Each number is 128 + 24 x the weight over its row's rms, rounded and kept within 0 to 255. Layers, rows and columns count from 0. The size above them is the row's rms in percent of the matrix's.

# layer 2 attention value, 64x64, rms 0.206, rows 43-63, columns 0-63
size [107  98 109  85 112 109  71  94  89  75 104 103  93 104  96 100 102 107  91 113  92]
[[142 147 143 145 130 125 168 118 115 130 146 119 116 109 158 139 122 114 136  91  92 134 111  88 110 100 143 132 132 129 147 137 119  92 141 210 106 112 144 145 189 148  88 119 129 103 107 131 146 190 170 126 117 131 141 128 130 165 139 136 137 129 143 100]
 [157 145 150 133 105 118 145 105 152 115 114 149  75 122 107 145 100 114 135 132 113  68 145 136 129 105 136 120 124 158  93 130 154 168 130 135 100 101  51 139 192 156 133 135  96 139 136 138 150 126 118 128 164 139 147 128 125 124 149 119 159 134 108 109]
 [129 119 115 138 138 133 166 117 108 121 130 127 102 133 110  86 110 164 105 155 154 201 128 157 129 175 134 132 131 129 141 135  73 110 147 148 129 130 177 104  77  87 146 151 108 137 121 138 121 117 149 107 133 123 127 109 150 114 118 132  85 124 172 147]
 [137 111 146 132  93 132  99 120 109  95 141 159 170 112 135 110 129 155 160 127 136 110  91  98 130 118 146 137 127 123 152  89 153 119  91 180 135 102 147 123 106 143 124 146 157 139  96 158 169 104  88 116 122 149 153 112 134 183 144 157 151 137 172 120]
 [103 131  99 123 118 143 192 119 136 137 142 106 192 110 117 142 128 135 107 141 112 152 136 135 169 125 177 138 126 146 161 169 111 126  94  87 174 123  96 106  75 108 126 144 119 148 101 157 123 113 112 121 116 128 111 121 130 142 127 150  90 145 148 117]
 [132  93 120 140 143 119 117 122 126 137 151 128 152 174 140 144 122  85 168 107 100 125 139  82 164 142 127 124 142 100 124  92 158  79  96 151 108 143 133 130 112 161 130 110 180 131 134 116 147 114  93 127 139 126 114  59  95 144 113 108 162 119 140 112]
 [127 157 108 115 123 131 129 111 122 147 104  95 135 121 104 147 125 139  87 140 184 146 122 163 113 160 122 106 126 137 112 184  99 122 150 103 150 112 144 139 118 101  97 136  60 113 115 150  91 140 191 117  95 121 131 142 159 140 131 118  99 125 117 148]
 [101 104 112 120  91 127 156 149 136 175 137 108 177 122 120 146 154 115 120 133 115 127 133 154 147 101 126 132 126 159 132 151 129 119 104  70 169 167  98 135 138 139 116 104 114 120 136 152  90 146 122 143  71 106 121 180 136 158 162 113 124 107  96 118]
 [135 106 132 134 126 131 163 128 129 140 130 124 156  95 135 137 134 129 137 120  76 134 128 127 134 118 154 149 136 149 167 127 131 112  96 134 141 210  95 132 165 140 117 112 143 116 113 166 105 132 117 120  78 103 135 144 117 165 168 149 188 129 158  93]
 [137 126 107 131 165 131 112 111 135 138 111 161 159 169 115 135 128 129 104 152 147 166 139 152 123 176 119 117 109 129 100 124 113 138 129 125 130  52 134 121 138 108 149 119  69 163 169 124  99 106 121 124 163 148 138 112 143 105 125 105 104 117  69 135]
 [112  71 117 120 109 132 113 133 145 137 107  96  96 104 141 102 105  71 168 132 129  97 141 184 138  98 149 146 143 164 136 116 130 120 112  96 158 188 104 147 142 120 133 124 137  94 125 122 165 151 112 135  77 113 136 146 117 116 137 118 152 114 131 123]
 [128  76 120 135 118 124 158 157 142 132 119 127 118 120 116 124 128 127 148 152  86  90 155 175 146 125 175 133 138 135 144 127 123 144  95  94 136 218  91 131 111 136 152 111 152 151 160 148 111 107 110 139 139  94 131 100 115 115 160 121 149 124 147 121]
 [108  70 119 132  87 117 129 131 126 144 117  99 108 144  99 140 125  96 150 167 167 105 132 172 139 138 144 117 143 148 105 125 127 121 108  92 148 159 110 160 144 151 143  79  79 101 151 149 126 119 129 133  96 114 127 110 149 167 155  89 111 103 101 128]
 [ 97 107 134 128 125 129 117 132 108 136 127 101 141 100 101 151 130 201 115 166 147 112 110 133 147 180 158  89 119 102 139 132 124 127 114 113 160 152 183 152 119 118 114  55 109  98 160 155 135 124 148 113 105 116 117 112 119 161 139 115 124 125 117 122]
 [119 116 147 134  96 130 173 133 128 130 134 122 152  88 116 135 136 142 137 136 113 109 122 122 143 117 173 143 126 146 163 127 147 134  94 117 125 202 118 139 137 140 140 110 143 109 132 178 103 128 128 123 100 112 116 147 122 198 156 155 176 155 173 103]
 [141  81 111 132 130 140 112 150 141 122 119 131 132 113 142 110 114 110 147 126  81 138 165 175 116 110 160 154 135 133 155 147 128 136 107  90 133 198  93 123  90 112 146 146 177 151 127 140 112 132  94 133 133 111 141 118 118  74 126 133 157 132 178 134]
 [150 131 152 134 114 118  89 131 138  84 126 162 107 137 138 123 105 104 157 132 165 110 123 115 121 126 118 135 130 113  96  81 154 148 129 163  62  90 111 126 167 152 163 144 139 144 135 126 144 107  94 126 201 145 133 104 135 130 139 121 169 128 145 125]
 [115 137 110 118 106 138 180 156 147 134 128 129 142 111 138 129 146 102 121  97  97  90 151 113  99  91 150 151 134 136 154 140 120 145 104 129 119 115 104  97  88 115 121 196 165 164 102 110 110 175 112 142 123 130 125 159 135  96 116 146  84 153 153 118]
 [ 68 168 138 131 115 119 158 179 119 118 146 106  95 118 133 111 129 128 122 138 160 131 121 143 146 120 166 150 125  92 106 133 109 100 143 120  99 131 173  94 149  97 145 144 140 116 156  94  98 161 161 148 167 112  92 154 145 127 121 123  94 140 161 143]
 [114 103 125 120 124 125 102 128 146  96 107 116  84 131 134 127 100 102 160 142 170  91 143 154 127 101 162 122 142 110 102 122 127 131 129 105 134  85 104 129 119 120 140 145 127 133 123  99 187 134 124 131 167 136 136 105 125  59 102  87  81 105 121 163]
 [122  97 132 144 148 132 141 161 129 102 134 136 115 128 172 112 120 121 154  98  78 126 132 132 135 131 164 144 145  98 146 113 118  82 120 180 139 178 139 133 156 128 120 133 179 135 114  89 189 151 136 127 138 116 138  90 106 109 132 127 177 113 155 128]]
# layer 2 attention output (transposed), 64x64, rms 0.21, rows 43-63, columns 0-63
size [102 101 107  84 109 115  77  87  87  76  96  97  91 104  94  97 100 112  92 109  95]
[[136 137 125 125 133  91 149  96 128  76 135 138 141 144 146 122 154 103 131 115  81 103 110  94 121  92 145 142 153 144 108 115 138  90 122 165 120 112 137 167 156 178  82 121 134 113 123 118 147 160 168 128 120 186 104 127 164 161 151 147 128 110 131 118]
 [149 133 122 103 123 111 138 113 124  76 122 124 107 145 104 166 196 109 113 126 105 109 138 127 115 110 119 149 121 146  79 123 133 154 115 132 122 126  84 123 183 145 157 126  96 158 164 140 167 121 126 164 168 136 121 124 142 114 142 120 156 159 111 172]
 [135 155 108 125 170 128 117 120 119 158 106 165 104  88  92 104  74 137 107 131 161 160 103 137 155 167 176 112 127 137 120 169  84 120 145 161 137 117 147 135 107 112 116 133 115 109  91 130 123 122 111  73 127 116 106 128 109 129 128 136  90  93 127 140]
 [118 121 110 130  85 132 132 140  85 133 152 174 153 126 139 110 160 139 141 126 137 136 107 132 136  84 127 153 170 127 119  90 167 120  90 190 126  95 125 114 143 147 135 119 143 152  72 146 143 132 111 137 118 174 119 107 145 165 127  96 160 111 137 143]
 [ 97 148 118 115 125 165 183 132 112 119 129 116 171 105 121 101 117 133 110 123 121 192 104 135 157 130 150 125 120 144 106 174 102 125  91 119 185 126 108  98  83 114 107 108 113 134 103 152 117 110 110 158 106 110 118 152 118 140 148 157 105 111 109 101]
 [106  88  80 181 133 119 131 121 109 109 153 147 156 153 145 129 133  84 175 127 111 128 114 124 163 130 133 126 147 112 108  92 151  92 112 129 111 124  94 116 100 136 164 108 183 149 121 130 134 147 122 130 137 123 114  73 164 140 112 113 166 143 150 109]
 [142 170 153  98 129 144  89 115 163 132 105 126 135 125 115 130 119 121 107 135 156 115 146 134 121 156 118  95 131 134 148 198  98 111 156  93 132 133 138 132 115 127  76 135  63  97 126 145 114 121 156  99 108 132 134 165  83 141 147 137  93 109 105 124]
 [111  98 139 120  95 134 146 131 160 136 129 103 161 120 155 136 122 126 133 134 107 124 140 133 129 107  93  97  89 164 160 135 134 134 126  78 171 186 110 132 103 140 117 117 109 144 145 140 103 116 101 114  89 166 162 165 120 139 169 150 123 162 139  82]
 [117 128 126 133 122 136 167 139 112 109 122 153 164  82 153 143 119 118 142 127  83 117 114 135 148  92 131 151 111 157 126 121 131 130 106 147 151 169 108 146 156 159 111  81 150 133 116 161 101 146 118 119  92 147 132 149 176 161 176 154 184 138 122 101]
 [143 127 130 140 189 128 110 110 143 151 109 162 126 160  90 128 120 125 108 147 158 153 138 133 139 174 125 100 121 115 142 135 122 129 133 101 107  90 151  82 124 114 131 141  79 162 182 128 124  85 108 110 146 110 153 117  96  93 146 101  99 122  95 139]
 [103  79 139  95 113 167 114 136 125 159 123 106 108 125 138 121 142  88 167 125 100 110 140 193 108  99 124 144 120 173 138 133 119 135 119 112 144 194 102 182 128 131 135 123 145 118 139 131 157 155 111 129  80 102 134 143 148 109 136 124 143 150 142 128]
 [108  83 107 135 129 143 141 157 125 127 122 138 125  82 125 136 112 138 154 134  90 115 113 171 143 128 170 127 104 129 111 128 108 172 111 119 160 187  80 115 123 104 178  95 149 142 137 141 110 120  84 124 146  93 138  99 148 118 169 132 162 129 135 123]
 [112  75 130 118 121 121  90 103 175 127 112 118 116 123 115 140 167  91 151 137 140  93 138 164 134 145 123  73 134 160 156 134 136 151 129  85 148 179  94 144 118 135 151  99  83 137 136 144 140 111 104  85 129 146 143 105 114 138 164 122 117 140 138 111]
 [ 93 120  97 130 112 138 138 114 150 143 163 138 141  88 117 135 145 166 121 177 157 105 138 148 154 160 109  78 130  89 149 126 143 115 129 119 156 145 143 142 120 120 128  75  99  66 151 153 109 121 160  83 118 146 124 120 127 146 152 106 122 100 125 111]
 [101 136 132 113  87 137 172 147 121 115 138 160 152  63 127 136 131 138 132 110 104 116 113 130 145 105 141 142 109 159 130 113 153 149 104 145 161 172 115 135 145 151 134  80 139 127 119 165  99 137 127 109 119 154 109 145 167 186 153 153 180 131 135 117]
 [119 108 139 129 130 166 123 179  91 147 120 143 121  90 148 108  79 132 155 115  89 160 118 170 124 122 168 167 115 127 114 153  95 160 116 124 135 166  92 134 120 114 132 125 177 132 117 149 119 144  84 146 128  80 140 130 144  94 131 121 156 119 145 120]
 [142 115 129 133 127 100  98 133 129 119 119 151  94 131 107 133 170 112 139 106 152 114 130 118 118 122 135 161 159 135 116  74 147 141 114 152  83  97 131 119 174 140 176 144 134 181 126 123 154 131 107 137 195 122 110 100 146 125 117  88 168 134 130 156]
 [117 137 141 102 113 156 151 169 114 126 111 103 151 134 134 119 103 150 115 104  87 168  93 108  84 102 162 159 128 151  94 134 117 134 137 134 133 120 113 106 101 120 115 161 145 131 102  95 133 146 108 209 121 115 106 133 122 117 127 173  98 131 163 124]
 [ 98 131 127 101 127  91 114 133 170 160 125  99  87  95 123 105 120 138  89  97 146 130 132 104 105 132 175 113 112 136 132 105 115 103 141 120 159 136 193 160 127 113 156 158 135 126 133  86 108 130 136  89 163 120  94 137 136 133 115 160  97 121 165 131]
 [115  92 135 103 122 138 107 128 130 128 111  89  85 151 127 105 174 107 145 136 146 122 138 151 103 132 153 125 176 114 112 128 101 134 134 100 111 120 105 115 125 100 158 152 117 139 133 105 183 133 120 170 150  85 133 101 107  70 106 100  86 115 134 157]
 [110  95 107 137 150 117 155 147 114 125 135 147 123 132 163 115 119 108 147 115  92 108 108 135 137  95 175 154 139  97 105 103 104  88 116 169 138 137 127 171 150 148 125 122 189 125 105  86 151 157 143 138 118 112 121  78 166 116 133 115 165  98 136 124]]
# layer 2 MLP up, 256x64, rms 0.218, rows 0-3, columns 0-63
size [103  89  97 122]
[[125 132 146 173 112 119 167  98 183  84 140 122 170 109 127 144 144 137 148 167 155 151 121 115 103 115 147 116 101 111  89 118  77 135 156  99 110 134 144 108 114 127 112 122 159 135 106 123 136 156 126 134 168 157  97 145 123 156 162 123  81 134 108 116]
 [101 118 152 120 163 132  85 118 131 134 125 101 157 116 125 142 130 135 151 173  96 122 157 136 102 119  74 118 157 114 106  73 135 120 116 110 169 127 146 138 164 118 156 123 151 154 136 131 109 140 154 158  99 168 124 139 140 123 135  81 135 135 186 154]
 [138 157  95 115 125 117 135 116 145 122 123 111 113 151 119 148 137 100 164 140 132 102 148 107 170  82  76 172 139 102 114 108 124 105 160 125 153  96 125 138 112 142 120 122  92 105 130 106  98 118 128 142  60 166  94 172 118 118 146 121 105 102 115 142]
 [ 99 129 141 155 126 140 127  97 129 131 116 145 147 153 110 152 135  73 160 137 163 148 146 118 125 142 121 148 130 151  92 138 157 156 167 131 140 103 119 127 155 144 135 119  86 173 120 136  79 135 113 173 107  98 142 159 161 103 156  92 164 129 158 153]]
# layer 2 MLP down (transposed), 256x64, rms 0.209, rows 0-2, columns 0-63
size [ 91  98  91]
[[135 157 160 163 130 108 128 137  84 126 173 112 130 136 108 117 175 150 122 163 115 162  95 126 153 140 132 132  66 110  87 114 142 107 118 131  93 133 141 138 105 152  86 141 137 111 138 114 129 115 138  88 141 164 119 117 113 161 172 134  92 127 102 145]
 [142 150 137 129 110 114 151 137 148 141 140 143 100 146 124 127 105 127 126 140 136 125 126 161  68 125 134 110 123 146 118 150 147 112 144  94 117  94  99 110 121 176  77 106 118  74 106 114 129 129 106  99 126 134  75 147 136  99 121 145 198 130 104 166]
 [133 126 122  85 174 171 113 122  89 141 109 112 119 158 100 109 167 126 127 133 116 136 161 115 138 158 138 171 127 109 133 122 102 132 124 109 128 102 147 111 153 100 165 168 174  92 140 193 126 137 104 135 126 124 103 168 140 141 145 133 131 131 142  87]]